Part of a small language model's weights: 11 layers, learned positions.
Each number is 50 + 10 x the weight over its row's rms, rounded and kept within 0 to 99. Layers, rows and columns count from 0. The size before them is the row's rms in percent of the matrix's.

# down: layer 3 MLP down (transposed), 1792x448, rms 0.0676, rows 1440-1470, columns 224-335
# up: layer 3 MLP up, 1792x448, rms 0.108, rows 1441-1471, columns 224-335
down1440 099:60 58 49 47 56 57 62 60 57 74 38 44 77 29 47 53 61 52 41 50 56 39 52 56 41 48 61 45 34 60 45 40 56 53 32 41 56 58 29 70 40 51 47 58 50 56 55 55 40 42 37 48 37 61 36 56 58 56 50 45 35 44 65 82 46 55 53 50 59 41 47 45 66 40 62 58 46 54 56 44 52 48 47 43 44 58 55 57 37 73 48 43 62 69 52 54 46 37 59 53 60 55 52 44 46 59 60 29 47 39 37 48
up1441 105:33 39 54 42 63 59 58 45 61 55 53 50 50 52 44 30 54 62 58 60 73 56 59 65 48 71 55 48 63 59 56 44 51 45 37 63 58 67 59 65 42 48 45 46 54 32 60 43 41 66 39 46 48 44 41 47 43 31 34 33 52 68 34 38 51 62 60 60 54 54 59 64 44 32 45 45 59 59 66 68 43 45 62 46 55 65 54 52 42 56 46 49 50 36 33 35 64 42 58 41 52 56 75 51 54 52 46 30 55 46 55 41
down1441 110:43 37 45 53 51 45 55 42 59 48 46 49 45 44 30 62 68 35 61 54 45 48 63 29 57 62 50 31 50 72 46 46 53 53 48 57 50 53 34 65 49 45 38 51 46 51 65 54 51 57 60 53 41 51 37 46 42 45 55 57 62 39 58 48 41 45 55 43 52 53 55 62 62 43 37 34 52 62 27 56 53 49 52 47 54 51 61 45 45 62 57 44 47 60 39 51 47 34 54 48 67 54 59 68 68 51 63 28 45 39 49 56
up1442 083:42 50 37 34 56 42 52 46 49 48 48 45 72 61 34 42 45 56 47 71 49 59 45 62 58 42 63 57 59 63 76 47 46 30 34 64 40 56 52 53 61 45 34 59 48 68 59 54 57 63 42 51 50 52 74 39 36 70 49 59 50 34 50 46 49 33 46 51 42 39 56 49 29 51 38 49 49 50 51 50 47 70 45 51 55 53 54 46 40 53 55 66 53 71 59 41 58 54 59 46 37 31 37 56 45 64 41 64 48 42 35 66
down1442 091:64 45 57 53 55 46 54 60 57 47 70 43 46 52 63 42 42 43 39 50 50 51 38 55 53 34 51 73 63 34 53 51 71 51 56 58 65 19 39 47 41 54 67 37 82 57 59 43 48 45 47 61 62 48 67 57 37 41 50 49 51 43 63 65 68 48 42 41 34 56 46 45 49 60 47 46 63 59 35 47 56 37 67 56 48 63 39 49 42 42 58 54 41 48 53 47 43 47 48 55 44 51 57 55 55 36 50 44 53 47 74 47
up1443 095:29 50 39 46 45 45 59 40 46 56 55 54 72 63 50 53 42 56 45 81 43 70 68 56 42 64 48 50 54 44 62 46 42 54 52 61 56 56 58 33 41 58 56 33 48 44 46 42 37 48 66 45 54 54 54 45 39 56 49 62 60 58 45 46 58 53 46 53 51 50 71 46 66 43 54 50 58 55 30 50 50 56 62 71 58 40 61 52 53 44 29 62 50 58 37 58 50 49 47 34 49 48 44 57 52 47 43 49 67 52 46 55
down1443 097:39 53 47 52 63 53 67 38 49 46 50 44 48 54 66 66 48 55 52 55 35 38 55 48 51 65 49 33 68 57 80 32 41 60 56 64 48 54 45 50 51 38 45 52 46 60 54 51 67 38 56 46 51 47 32 41 43 56 37 68 60 56 69 45 55 46 62 46 51 29 76 63 74 30 47 35 55 51 43 48 39 65 53 58 56 57 76 34 49 42 50 40 35 67 46 56 55 66 59 44 45 51 64 65 30 58 59 51 43 59 45 49
up1444 113:70 56 40 53 48 44 55 48 60 49 57 32 39 48 53 56 51 59 45 56 50 49 68 50 49 46 53 51 57 42 57 64 51 70 55 45 22 68 46 36 31 46 58 36 36 35 66 46 47 61 53 54 38 56 39 42 47 44 43 53 35 61 42 50 48 53 45 54 65 45 46 52 47 46 70 60 48 45 70 66 56 40 29 63 59 58 44 31 52 48 47 55 26 40 64 45 50 56 58 48 36 42 50 64 55 44 53 54 49 53 48 48
down1444 101:73 45 54 36 42 62 54 57 50 57 45 43 50 72 57 54 45 48 48 40 50 56 53 60 43 47 58 49 44 50 57 40 52 50 54 46 39 45 41 57 39 62 47 55 40 54 40 48 51 35 53 44 52 40 41 37 43 31 69 55 44 57 39 38 41 49 49 49 38 55 55 51 28 43 42 51 51 58 48 48 47 31 44 39 36 47 46 35 35 41 39 43 47 40 54 59 54 54 36 33 44 40 45 64 44 49 34 46 47 37 39 61
up1445 097:64 50 49 53 63 41 23 58 53 30 44 43 50 50 37 42 37 49 44 56 37 36 46 51 33 50 60 54 27 52 59 55 46 48 39 72 42 56 47 47 37 53 48 55 59 56 60 40 51 80 46 44 54 45 75 60 49 55 48 54 69 49 55 48 36 57 42 53 61 66 48 45 51 66 66 63 55 49 48 47 61 53 40 63 56 45 42 72 62 52 53 63 47 47 34 45 62 61 37 38 52 40 48 46 57 40 50 59 57 34 33 46
down1445 097:63 25 54 54 53 59 38 45 52 43 28 50 72 54 30 73 48 48 60 46 38 49 55 54 42 61 58 61 41 54 58 41 40 34 61 45 68 52 60 57 65 41 40 46 51 57 56 64 59 59 60 34 49 52 53 54 25 30 57 42 52 67 60 57 29 55 44 45 55 63 57 64 59 51 57 34 43 53 51 67 55 54 47 55 53 38 47 53 51 54 50 57 36 52 46 52 51 55 52 50 54 58 45 34 52 70 39 34 48 53 37 54
up1446 100:55 54 52 63 52 50 55 50 46 60 70 47 57 45 44 50 25 50 56 57 63 33 45 49 58 41 43 43 36 49 56 70 57 48 62 27 33 63 47 53 70 48 38 54 45 44 37 50 55 48 57 16 50 48 41 73 74 61 38 20 36 52 50 56 59 48 42 54 52 51 62 55 45 67 39 53 51 44 60 44 47 48 61 58 45 30 44 55 63 34 64 58 62 47 55 33 48 53 55 55 62 47 50 38 53 50 63 62 47 55 40 45
down1446 105:73 58 44 67 58 53 43 49 50 46 48 43 44 45 51 53 39 45 31 43 33 64 59 51 47 32 60 48 53 59 41 35 47 55 56 44 59 40 50 54 46 58 58 39 40 40 30 44 33 60 41 45 55 53 53 53 30 55 48 65 38 43 50 56 55 51 49 52 49 53 60 36 66 48 54 32 63 67 41 46 41 53 60 56 27 42 37 50 47 40 33 47 40 38 55 52 60 41 45 45 59 49 48 38 52 58 50 48 27 57 53 51
up1447 102:51 58 42 42 52 54 41 46 43 48 59 38 38 49 27 27 49 54 64 65 38 65 51 44 56 41 62 46 51 59 46 62 58 53 49 53 51 58 56 32 51 47 58 55 62 44 27 52 49 40 32 45 65 54 48 49 48 65 51 42 55 56 50 44 32 40 50 53 44 50 55 58 51 55 32 48 47 56 52 58 45 66 61 50 45 44 55 42 42 52 42 56 48 50 57 48 51 42 47 58 63 36 51 37 48 48 57 47 42 49 49 38
down1447 102:71 46 43 51 66 42 38 50 54 48 53 63 38 49 70 55 60 45 41 64 53 54 48 49 37 53 45 29 38 48 61 56 44 63 44 52 58 45 49 64 49 42 43 49 46 68 46 50 42 37 60 44 37 58 38 52 62 59 52 62 61 57 52 54 56 38 45 50 54 63 22 44 48 53 30 77 50 45 48 68 47 64 61 39 43 49 36 56 51 37 36 48 48 23 65 49 42 48 68 45 61 50 51 38 52 52 46 52 49 51 41 56
up1448 098:60 45 61 35 36 46 57 42 50 47 56 39 56 59 46 50 52 52 58 66 52 47 35 45 40 49 43 47 50 57 56 50 43 46 56 45 68 42 60 60 45 44 29 38 46 57 34 65 52 63 63 54 44 59 64 67 33 49 45 65 47 58 48 37 55 40 57 51 50 42 68 49 44 31 38 60 35 30 53 58 54 59 55 45 58 45 50 57 49 38 57 62 37 65 61 50 27 68 40 44 43 59 47 42 53 68 56 36 53 49 50 30
down1448 099:45 56 34 41 46 48 49 54 56 49 55 54 40 62 45 65 40 42 57 61 53 56 58 46 52 70 55 44 68 60 56 54 52 53 63 58 59 50 53 41 42 54 68 42 41 50 38 40 59 48 45 33 71 39 71 59 58 47 50 67 56 58 53 56 51 34 67 43 31 61 66 50 43 37 59 49 32 49 65 54 52 38 43 53 54 38 58 57 55 53 50 36 74 52 48 52 38 39 61 43 42 54 74 48 42 38 55 35 70 61 55 48
up1449 104:37 29 39 44 59 61 44 27 56 35 35 64 63 46 29 52 63 53 49 56 58 35 70 29 30 36 35 48 42 39 61 54 41 53 60 61 42 49 33 58 44 59 57 41 54 40 49 42 33 58 60 82 52 50 45 33 48 60 52 57 62 42 59 45 54 73 54 48 57 40 57 41 43 42 66 45 55 53 42 70 53 54 65 50 61 55 39 43 55 60 70 59 63 64 43 48 45 52 64 60 28 60 43 69 45 43 49 32 55 39 42 43
down1449 097:46 69 55 59 33 44 47 49 29 46 48 50 36 50 39 50 31 55 53 60 55 39 31 56 54 54 63 48 62 73 65 48 42 51 41 42 42 56 52 51 69 46 27 52 48 32 40 47 66 29 62 49 30 51 57 51 36 43 51 42 45 38 51 39 42 47 47 48 49 48 57 48 56 59 49 47 51 53 57 46 49 38 47 42 50 47 61 57 54 47 42 57 50 70 45 51 57 59 40 37 39 34 60 57 49 53 65 40 48 41 52 26
up1450 091:49 58 62 53 60 65 54 44 68 45 49 36 47 71 40 38 28 44 33 45 62 44 47 50 51 67 43 53 57 44 46 47 33 29 47 55 40 42 49 48 55 43 49 47 54 47 32 39 39 54 55 52 49 45 60 50 60 60 49 36 45 46 66 46 47 44 44 36 49 75 58 29 53 34 52 61 19 52 51 49 46 44 67 47 42 54 43 40 60 66 52 46 41 51 44 63 53 37 50 35 45 67 62 63 54 48 37 63 46 65 37 39
down1450 096:46 58 54 50 58 53 35 56 50 58 50 55 63 60 45 38 70 35 25 34 49 39 42 55 42 41 35 60 57 46 36 58 56 50 52 31 54 34 48 58 68 41 50 47 64 48 43 50 47 41 43 43 41 46 56 55 59 77 41 45 44 59 47 61 54 50 44 54 48 57 25 53 45 52 49 51 77 37 48 49 56 53 48 66 52 38 55 45 51 42 46 50 60 51 61 63 49 38 48 41 61 35 64 40 53 47 44 52 39 47 55 46
up1451 097:58 64 51 43 48 60 82 46 61 56 57 46 46 53 58 36 58 52 58 32 37 72 69 43 61 65 64 53 53 50 51 55 51 26 65 49 37 46 60 56 52 56 52 48 30 55 47 58 66 53 46 33 49 40 54 47 47 38 47 46 65 62 46 34 48 47 44 56 51 34 59 54 61 69 49 46 42 52 33 58 67 53 43 57 60 51 27 60 60 58 53 55 67 56 48 32 47 49 45 48 56 49 48 65 52 48 48 50 54 56 49 43
down1451 095:43 47 39 60 28 48 47 64 41 44 59 47 62 44 39 75 50 40 45 60 44 56 60 54 42 51 26 54 48 34 80 51 23 49 49 53 54 49 59 68 18 51 77 42 63 48 72 60 56 50 56 70 61 50 38 50 58 40 56 64 51 50 47 64 48 61 61 52 61 57 50 45 37 58 70 43 52 47 60 43 45 45 62 48 58 58 49 49 44 41 66 41 48 52 56 59 45 52 75 47 63 50 63 42 59 64 37 56 48 38 57 65
up1452 097:58 54 33 67 48 50 53 31 55 38 37 48 68 50 42 18 52 59 72 48 40 30 57 35 58 48 43 66 41 50 55 48 53 64 39 63 41 46 55 56 59 49 45 37 55 40 27 38 37 35 35 61 44 52 38 53 45 54 30 40 47 46 58 33 49 50 44 59 45 51 45 49 51 57 47 51 58 54 63 59 58 60 57 40 52 54 31 61 34 58 45 42 62 58 62 52 48 52 60 56 44 55 47 45 58 47 41 50 58 53 56 43
down1452 100:43 41 53 39 44 73 47 44 66 46 50 50 65 54 67 65 75 31 46 50 38 54 29 41 63 43 51 56 52 55 43 58 56 59 40 43 51 57 65 55 67 50 47 39 62 60 32 42 46 37 40 64 67 42 41 43 59 34 43 49 55 50 69 56 58 49 56 46 58 51 32 54 58 44 39 28 49 43 49 32 54 39 53 36 60 46 52 33 44 49 37 37 45 39 41 38 72 57 53 66 57 52 66 58 57 33 48 66 51 53 59 55
up1453 094:47 28 51 41 52 37 51 40 61 53 66 56 59 55 55 58 58 42 25 41 50 34 46 42 64 63 51 57 44 68 56 34 55 59 60 63 62 55 41 67 57 67 45 35 68 44 52 49 29 44 56 45 56 57 65 51 51 43 42 41 46 39 53 54 48 31 53 69 59 69 40 42 46 40 67 50 50 48 41 53 48 45 54 57 22 55 37 64 43 52 62 50 67 42 50 59 51 65 48 47 54 45 54 26 31 53 44 48 39 53 48 45
down1453 096:36 49 46 47 41 46 55 54 41 56 27 59 58 55 43 55 43 60 54 57 44 54 63 44 48 65 45 47 52 45 54 52 43 55 62 52 51 61 38 45 41 48 65 69 30 52 62 74 46 56 51 75 60 43 34 48 55 53 64 58 32 39 56 41 53 46 60 45 34 56 34 43 45 42 41 64 47 35 38 48 64 38 39 66 51 55 45 55 38 55 51 40 58 72 43 54 46 53 55 42 44 47 41 37 65 59 38 46 54 56 64 53
up1454 094:47 45 30 50 21 57 35 47 31 51 74 48 62 59 52 49 65 61 54 66 42 56 37 50 50 36 37 47 57 49 36 49 64 41 48 65 49 49 27 54 71 41 38 33 41 57 41 70 55 53 49 53 43 55 61 31 66 51 69 27 45 53 48 58 57 59 49 53 42 43 61 57 72 56 53 65 51 55 53 58 51 77 45 43 66 38 56 55 36 48 32 57 49 53 55 51 51 51 73 35 50 38 38 44 43 38 52 46 33 44 19 42
down1454 109:56 47 36 48 60 46 55 56 52 40 56 53 64 60 47 42 69 46 45 45 56 39 62 45 35 54 40 31 56 57 48 50 50 33 53 60 28 55 44 66 37 31 43 50 66 46 65 63 49 61 56 60 60 52 43 54 54 48 64 55 60 28 51 56 46 26 47 60 43 38 68 56 48 49 43 62 53 61 52 51 52 63 49 63 71 53 63 44 60 62 54 34 42 54 34 42 42 47 39 44 37 63 61 55 41 58 58 49 67 53 52 43
up1455 099:41 44 55 46 50 54 37 65 17 43 55 34 43 29 55 49 51 47 29 65 69 48 64 50 38 50 46 50 45 43 61 53 51 49 55 43 49 52 62 48 48 45 54 54 70 43 44 44 50 59 46 48 59 36 51 49 60 49 46 57 59 71 35 62 50 54 49 51 44 54 41 29 48 44 41 60 31 28 43 63 43 34 50 50 43 53 46 56 30 56 51 54 43 61 56 65 42 40 70 55 46 40 45 51 30 32 53 41 44 39 49 53
down1455 103:52 52 55 42 49 57 48 45 51 48 41 58 52 59 55 33 64 34 30 57 66 49 47 43 57 54 60 35 46 62 45 73 40 49 39 53 51 49 47 66 38 61 44 52 63 31 40 45 52 58 51 56 65 63 44 57 37 54 44 49 46 61 70 47 37 43 57 36 52 52 49 59 51 48 52 63 47 87 40 50 54 58 59 43 60 47 42 47 57 46 49 47 55 45 71 41 35 51 56 57 42 45 51 45 57 60 48 50 56 36 46 48
up1456 093:44 52 55 46 62 50 49 43 77 54 33 47 49 42 60 48 44 40 37 51 48 47 43 62 41 41 54 44 53 50 40 55 41 57 39 43 66 56 52 57 59 44 56 61 63 61 52 35 52 48 66 30 42 45 41 52 46 67 56 44 48 60 33 42 56 45 50 53 42 54 58 58 47 51 43 46 47 40 50 24 55 52 34 53 52 42 50 45 51 41 49 43 55 68 50 44 19 62 30 45 39 42 40 47 44 42 55 58 50 59 31 61
down1456 095:50 34 61 52 50 46 58 63 38 54 56 49 43 49 47 70 57 46 39 44 39 46 61 45 62 59 68 61 69 50 38 55 47 48 39 47 60 51 45 61 57 38 53 54 50 59 45 62 68 63 48 48 58 52 52 42 56 56 58 43 55 57 69 47 59 50 51 53 56 43 43 51 62 58 51 40 64 54 44 37 53 36 49 49 61 44 52 52 52 50 41 54 45 57 56 45 19 20 40 56 62 54 53 43 48 60 59 55 57 52 48 56
up1457 101:25 43 31 64 54 36 44 35 53 50 57 57 71 41 53 50 60 40 55 44 30 56 52 43 36 63 55 62 63 56 45 51 34 69 55 45 60 48 28 60 49 43 49 49 34 49 30 70 48 47 38 34 39 58 59 46 40 65 51 52 75 58 42 31 56 57 42 42 52 50 50 43 48 58 45 43 62 61 73 45 67 46 49 53 47 53 57 38 48 52 41 51 68 62 56 57 55 46 57 46 23 47 57 35 53 49 48 52 63 57 47 58
down1457 101:62 47 62 46 54 31 51 56 14 62 62 43 57 41 51 42 43 49 46 49 47 41 59 44 58 57 38 50 47 42 60 48 50 65 55 50 29 54 57 33 46 46 59 68 53 57 54 59 52 43 48 56 53 55 33 46 42 63 44 64 61 66 46 54 46 63 37 58 66 41 39 49 45 51 60 59 58 47 53 66 37 53 53 51 62 35 29 58 53 33 59 63 68 58 57 54 55 55 42 50 58 28 25 45 40 69 42 59 45 53 43 46
up1458 128:40 41 46 37 58 68 47 52 51 41 49 62 53 50 51 58 46 46 58 52 39 51 46 49 53 63 69 59 60 44 48 57 39 43 37 32 60 60 51 45 69 40 46 47 47 48 57 41 71 63 51 40 55 66 51 52 30 65 50 45 37 47 62 58 53 52 37 61 60 41 38 33 55 58 51 57 51 52 53 40 66 62 48 42 48 50 44 72 47 57 41 40 53 47 48 55 62 54 39 57 59 40 40 44 52 75 61 59 55 40 34 52
down1458 136:47 44 47 54 55 50 52 36 35 29 62 56 64 52 28 50 55 56 49 57 38 53 62 58 56 64 74 47 50 41 54 56 45 51 37 61 46 66 53 43 65 48 34 53 40 62 31 49 70 54 53 62 59 50 45 54 36 40 56 62 55 70 53 40 48 57 36 43 54 55 51 44 54 50 48 47 57 58 55 70 50 29 40 46 74 66 31 56 47 49 54 65 48 35 78 42 42 50 43 38 49 59 48 50 57 47 47 40 40 68 50 39
up1459 104:41 39 63 55 65 54 74 84 50 41 47 40 41 48 47 52 58 47 51 46 31 51 44 51 40 46 60 50 63 30 57 49 36 37 43 52 54 58 59 46 69 57 66 50 47 34 60 53 39 63 72 53 41 49 41 56 48 57 37 46 56 52 38 64 62 42 39 59 57 48 59 57 52 44 52 55 48 60 55 51 46 51 66 35 60 63 42 32 54 46 61 70 63 52 52 57 43 52 43 56 49 47 47 58 53 47 68 45 56 37 46 42
down1459 105:39 50 63 54 30 50 61 63 42 45 41 60 42 42 42 57 54 42 42 47 52 47 70 53 53 40 69 34 36 69 35 66 38 37 57 64 52 58 51 60 78 45 70 64 64 53 57 58 52 51 58 57 52 42 44 48 56 59 46 39 50 38 36 66 54 46 29 31 48 23 59 44 41 56 41 42 61 67 52 54 44 67 45 59 36 46 63 39 54 49 60 47 26 50 50 48 50 64 55 51 69 59 38 40 50 47 48 44 59 50 43 54
up1460 111:49 57 47 55 42 71 52 54 52 32 66 54 46 55 45 64 56 60 44 49 69 60 46 50 36 43 52 49 55 13 63 42 63 56 46 49 48 53 44 40 61 54 53 52 41 50 53 52 47 39 51 58 64 42 19 60 60 49 65 50 44 55 47 53 33 45 59 50 51 49 59 54 42 59 49 52 45 37 53 48 61 44 50 44 55 33 51 38 53 37 47 68 42 61 50 37 49 45 67 65 42 48 51 57 47 44 51 28 52 41 51 49
down1460 109:65 41 61 33 54 73 59 50 61 39 48 40 69 53 55 58 43 48 43 51 57 40 52 52 43 65 52 80 63 42 63 48 56 41 49 45 61 49 54 38 51 59 53 42 42 49 36 62 46 54 62 45 33 57 52 60 57 55 60 62 40 58 63 42 53 34 33 48 62 50 57 41 48 41 49 38 49 40 46 58 72 62 50 58 28 53 59 64 43 40 60 59 44 60 47 42 49 39 59 49 46 46 68 41 40 36 59 58 56 57 40 43
up1461 094:60 39 45 62 57 52 39 42 39 55 58 60 42 29 63 57 65 52 50 31 45 36 55 52 41 65 55 61 31 61 37 29 56 69 53 63 56 42 51 47 55 25 47 47 38 39 46 37 38 53 44 57 61 61 38 53 41 72 40 55 48 60 59 60 58 42 66 50 61 43 51 46 59 53 47 39 63 65 39 56 56 79 47 52 47 42 53 48 62 63 53 40 63 66 52 57 54 43 37 48 53 52 59 51 59 44 38 34 44 52 45 46
down1461 098:52 62 51 77 58 67 53 48 38 51 55 51 52 52 66 53 47 62 44 51 39 47 47 41 34 41 61 38 42 38 46 59 41 42 32 65 38 63 61 50 63 53 54 55 59 43 48 50 55 44 44 54 52 28 57 47 43 51 41 51 47 52 64 57 72 41 50 38 52 60 54 41 33 69 40 65 57 67 58 66 58 39 49 47 56 65 36 28 50 48 50 54 35 53 36 57 75 51 48 57 50 41 54 56 59 53 58 54 53 52 52 53
up1462 100:44 42 62 54 49 55 48 41 54 44 47 52 31 56 55 51 35 43 48 49 74 43 47 29 65 48 51 62 61 57 58 47 55 57 22 29 29 53 47 45 46 31 53 35 58 63 47 56 60 28 47 56 58 47 52 53 45 45 74 58 48 29 69 52 38 53 50 35 66 39 48 41 46 36 55 44 55 44 44 47 47 29 64 64 58 50 41 45 75 33 56 65 46 42 50 38 44 70 52 39 50 35 51 59 50 48 58 44 48 60 63 48
down1462 098:65 62 50 51 42 63 55 35 62 58 45 59 56 53 66 57 58 72 38 55 61 82 55 28 47 35 45 58 52 69 41 38 45 67 72 41 45 37 57 51 48 70 59 60 57 49 47 30 39 48 54 26 57 43 53 39 47 23 60 52 40 59 59 32 60 50 44 52 41 51 31 52 59 51 55 70 48 47 43 52 55 58 67 60 45 38 70 44 58 67 39 56 57 56 47 53 46 41 34 43 54 48 43 41 49 57 46 55 48 44 50 55
up1463 089:30 46 35 67 64 47 49 68 31 62 62 61 48 67 44 58 40 48 56 53 42 57 37 47 61 40 46 46 56 62 50 45 53 45 38 52 55 46 53 56 40 62 62 51 28 48 51 40 61 40 77 50 50 51 62 52 65 52 47 43 59 42 60 26 39 52 40 49 40 44 49 57 49 36 37 54 42 61 53 51 60 38 44 45 37 46 41 37 52 48 57 56 53 55 44 53 54 41 48 44 44 61 50 79 28 60 60 50 48 45 62 51
down1463 092:51 51 30 59 49 50 67 56 53 61 44 43 56 51 43 58 37 36 29 33 57 56 74 56 51 61 46 56 42 35 41 53 47 33 35 39 57 68 41 68 43 44 49 47 51 54 65 49 65 52 38 59 47 41 64 60 47 52 62 63 57 53 57 29 48 61 52 42 37 61 57 47 52 42 30 41 55 52 38 68 44 42 58 40 60 73 37 76 72 49 39 42 51 40 56 47 42 48 54 42 48 52 44 61 57 45 45 50 50 58 51 30
up1464 127:41 57 51 51 50 40 24 62 52 45 40 28 43 53 44 52 44 44 49 51 32 44 42 27 47 54 54 67 71 50 45 55 57 52 55 44 40 46 49 39 52 43 55 43 48 33 41 52 54 47 50 70 43 36 59 40 43 40 41 46 61 34 35 45 57 60 37 44 53 41 58 51 42 49 52 46 35 60 47 43 69 67 46 55 55 44 52 45 51 51 48 57 59 62 58 33 54 75 49 53 52 49 54 54 40 60 54 46 52 40 61 68
down1464 117:45 56 39 39 42 37 67 35 50 19 49 61 47 67 57 57 60 31 45 49 49 37 60 46 57 58 74 45 54 39 49 50 49 50 35 68 42 44 60 45 66 34 48 47 46 20 40 56 63 43 49 42 49 49 44 49 74 54 58 31 47 45 60 60 63 43 45 53 40 47 57 60 57 49 41 45 42 47 64 38 55 44 50 50 45 54 62 50 47 44 49 37 37 65 50 51 54 54 40 47 49 31 57 76 38 66 52 39 30 48 49 51
up1465 100:54 41 65 38 53 51 51 52 53 40 46 61 79 49 44 75 34 38 63 49 64 44 40 51 78 58 39 55 56 53 64 51 53 60 59 47 38 55 31 43 64 55 54 56 54 59 67 47 34 44 49 39 61 49 33 49 50 48 55 53 52 58 55 64 54 43 55 64 33 58 71 47 57 63 49 46 45 39 37 57 57 41 64 57 37 57 48 51 36 46 54 56 51 51 42 54 53 52 37 48 50 55 47 34 57 48 56 32 52 50 30 50
down1465 100:48 54 45 63 53 44 44 54 34 40 47 67 48 70 47 46 47 57 32 33 49 61 51 55 53 45 56 52 52 38 51 43 33 42 53 57 45 45 44 49 48 67 33 66 45 53 62 52 56 38 44 36 25 69 60 47 52 61 45 37 68 55 59 67 34 47 41 59 77 50 44 53 49 46 60 40 67 39 51 47 34 45 56 49 43 60 41 51 47 35 41 54 63 29 48 39 58 56 59 64 43 45 41 53 46 51 37 60 45 50 53 46
up1466 105:56 50 41 35 55 55 45 52 49 46 51 48 54 39 57 46 32 59 59 65 41 47 35 38 60 51 39 57 66 58 55 62 36 49 53 35 37 46 56 50 72 38 56 32 69 53 64 57 45 45 48 44 62 43 70 45 38 54 47 59 46 50 43 66 49 46 58 58 54 62 50 26 55 47 38 40 41 54 33 59 58 42 59 68 40 47 40 45 56 43 79 51 65 64 34 48 48 66 62 57 49 36 67 39 60 41 73 82 59 51 47 52
down1466 101:53 45 31 46 48 49 40 55 49 51 51 59 36 71 38 45 38 30 45 46 59 48 64 36 59 68 38 44 54 43 72 37 47 50 48 28 47 63 30 38 67 63 40 41 43 49 50 43 39 35 44 50 55 56 34 36 32 40 48 57 38 27 51 37 40 40 30 34 72 74 56 53 65 60 42 59 61 34 39 54 48 56 50 39 38 44 44 41 64 38 59 43 50 49 41 52 42 56 62 39 55 55 54 56 61 53 50 45 73 62 40 35
up1467 103:34 64 50 50 49 38 32 60 55 44 51 64 48 41 75 52 61 66 50 57 59 49 50 74 53 38 44 58 49 47 36 55 34 64 40 56 42 67 50 38 52 35 44 54 42 47 53 51 38 61 43 67 48 59 23 74 53 42 60 45 41 50 38 40 48 53 54 51 69 60 42 54 52 35 39 40 66 52 52 46 52 54 49 44 34 39 59 42 67 53 43 59 74 48 27 44 47 60 36 56 50 31 57 46 59 45 48 52 75 46 31 37
down1467 109:48 61 57 51 57 49 63 33 49 65 36 60 50 32 38 65 52 36 30 57 43 59 47 46 33 57 69 52 46 40 52 79 40 39 57 43 52 40 48 52 39 51 43 50 35 72 31 58 41 65 50 51 56 50 46 52 50 65 71 50 59 41 41 49 58 60 58 48 55 37 54 43 55 42 38 58 52 61 41 51 58 63 45 48 47 48 57 54 61 64 44 39 55 49 59 60 37 48 50 73 58 32 63 43 57 50 51 65 35 47 44 67
up1468 096:42 53 45 48 46 77 52 47 30 43 65 57 34 55 38 40 44 53 48 64 48 51 35 45 48 60 37 50 46 74 67 57 55 38 42 36 32 60 44 50 38 72 64 49 46 41 36 39 42 50 37 38 68 52 48 38 42 51 46 50 58 30 50 59 49 53 28 51 64 61 45 48 50 61 60 36 57 52 66 55 40 37 60 41 43 45 50 49 38 48 52 56 40 49 49 53 42 44 53 36 55 55 45 47 50 47 67 37 59 57 45 56
down1468 088:64 61 48 36 37 59 51 43 52 56 56 59 33 35 54 41 41 49 56 34 58 30 49 64 53 43 54 55 67 58 49 38 50 48 55 44 49 61 42 60 53 52 54 69 69 54 45 48 66 52 57 41 47 48 63 53 43 71 57 52 67 45 39 41 36 62 73 46 51 49 53 48 56 61 43 24 46 38 69 59 50 64 81 51 52 61 49 67 44 52 50 67 38 38 44 47 46 49 56 47 53 46 43 55 40 44 51 56 51 56 57 50
up1469 113:53 51 35 52 51 52 39 66 69 51 57 44 53 39 60 56 49 53 58 41 61 49 64 50 17 49 49 56 76 53 47 66 54 49 42 48 62 36 41 47 48 55 73 48 40 62 63 48 56 54 43 62 66 45 69 32 59 76 40 38 59 46 53 47 46 35 53 49 63 65 47 51 61 50 32 49 56 62 53 40 45 66 61 51 54 64 50 45 25 42 54 51 49 53 56 45 38 55 64 43 57 50 48 58 58 61 53 48 33 52 46 41
down1469 101:49 61 40 54 52 51 53 50 59 51 60 46 58 51 50 49 58 50 53 52 54 37 75 56 52 39 60 44 55 46 36 50 52 56 54 67 47 52 50 41 44 43 46 59 31 27 39 50 48 69 37 42 69 48 49 48 59 46 44 53 31 43 48 60 65 27 50 50 56 50 35 54 40 50 35 45 43 74 67 42 45 49 56 56 49 61 47 51 45 60 54 56 47 48 45 48 52 57 34 46 42 39 59 43 51 37 62 40 61 52 59 58
up1470 103:64 49 44 63 38 40 63 43 46 54 33 62 54 49 43 45 56 58 67 55 50 42 53 58 43 50 45 45 43 54 59 47 38 66 57 44 34 62 30 69 39 60 71 36 39 54 50 48 38 51 44 55 48 55 41 45 59 55 49 34 31 57 44 70 54 59 54 37 46 63 68 47 48 35 44 39 68 60 41 43 46 44 49 41 43 40 61 39 53 55 53 29 46 58 53 48 59 67 51 42 54 52 38 71 63 57 40 51 47 50 60 52
down1470 103:32 33 59 41 40 69 43 50 51 54 44 36 42 39 46 61 59 55 46 39 57 59 51 40 30 44 58 64 48 40 64 61 49 50 50 61 42 46 55 38 48 54 49 40 66 33 74 53 43 59 39 50 44 51 35 37 43 42 31 48 51 72 48 47 53 45 46 58 50 38 50 47 51 35 48 53 30 56 63 56 49 55 56 50 35 67 38 37 47 53 54 54 44 61 42 44 50 61 55 51 48 50 59 55 36 61 71 55 52 67 65 47
up1471 098:48 49 28 63 52 52 57 57 47 37 50 56 58 41 42 57 43 57 48 48 50 44 53 65 44 41 49 47 65 65 42 49 49 48 53 53 43 58 53 63 37 68 60 37 54 45 57 42 52 62 59 66 43 67 43 51 49 49 44 54 29 62 49 56 47 57 63 73 54 45 57 54 48 49 58 39 61 56 51 52 51 63 53 43 43 36 49 51 57 50 34 47 58 55 50 51 52 61 39 47 68 34 57 53 33 43 35 60 56 66 48 68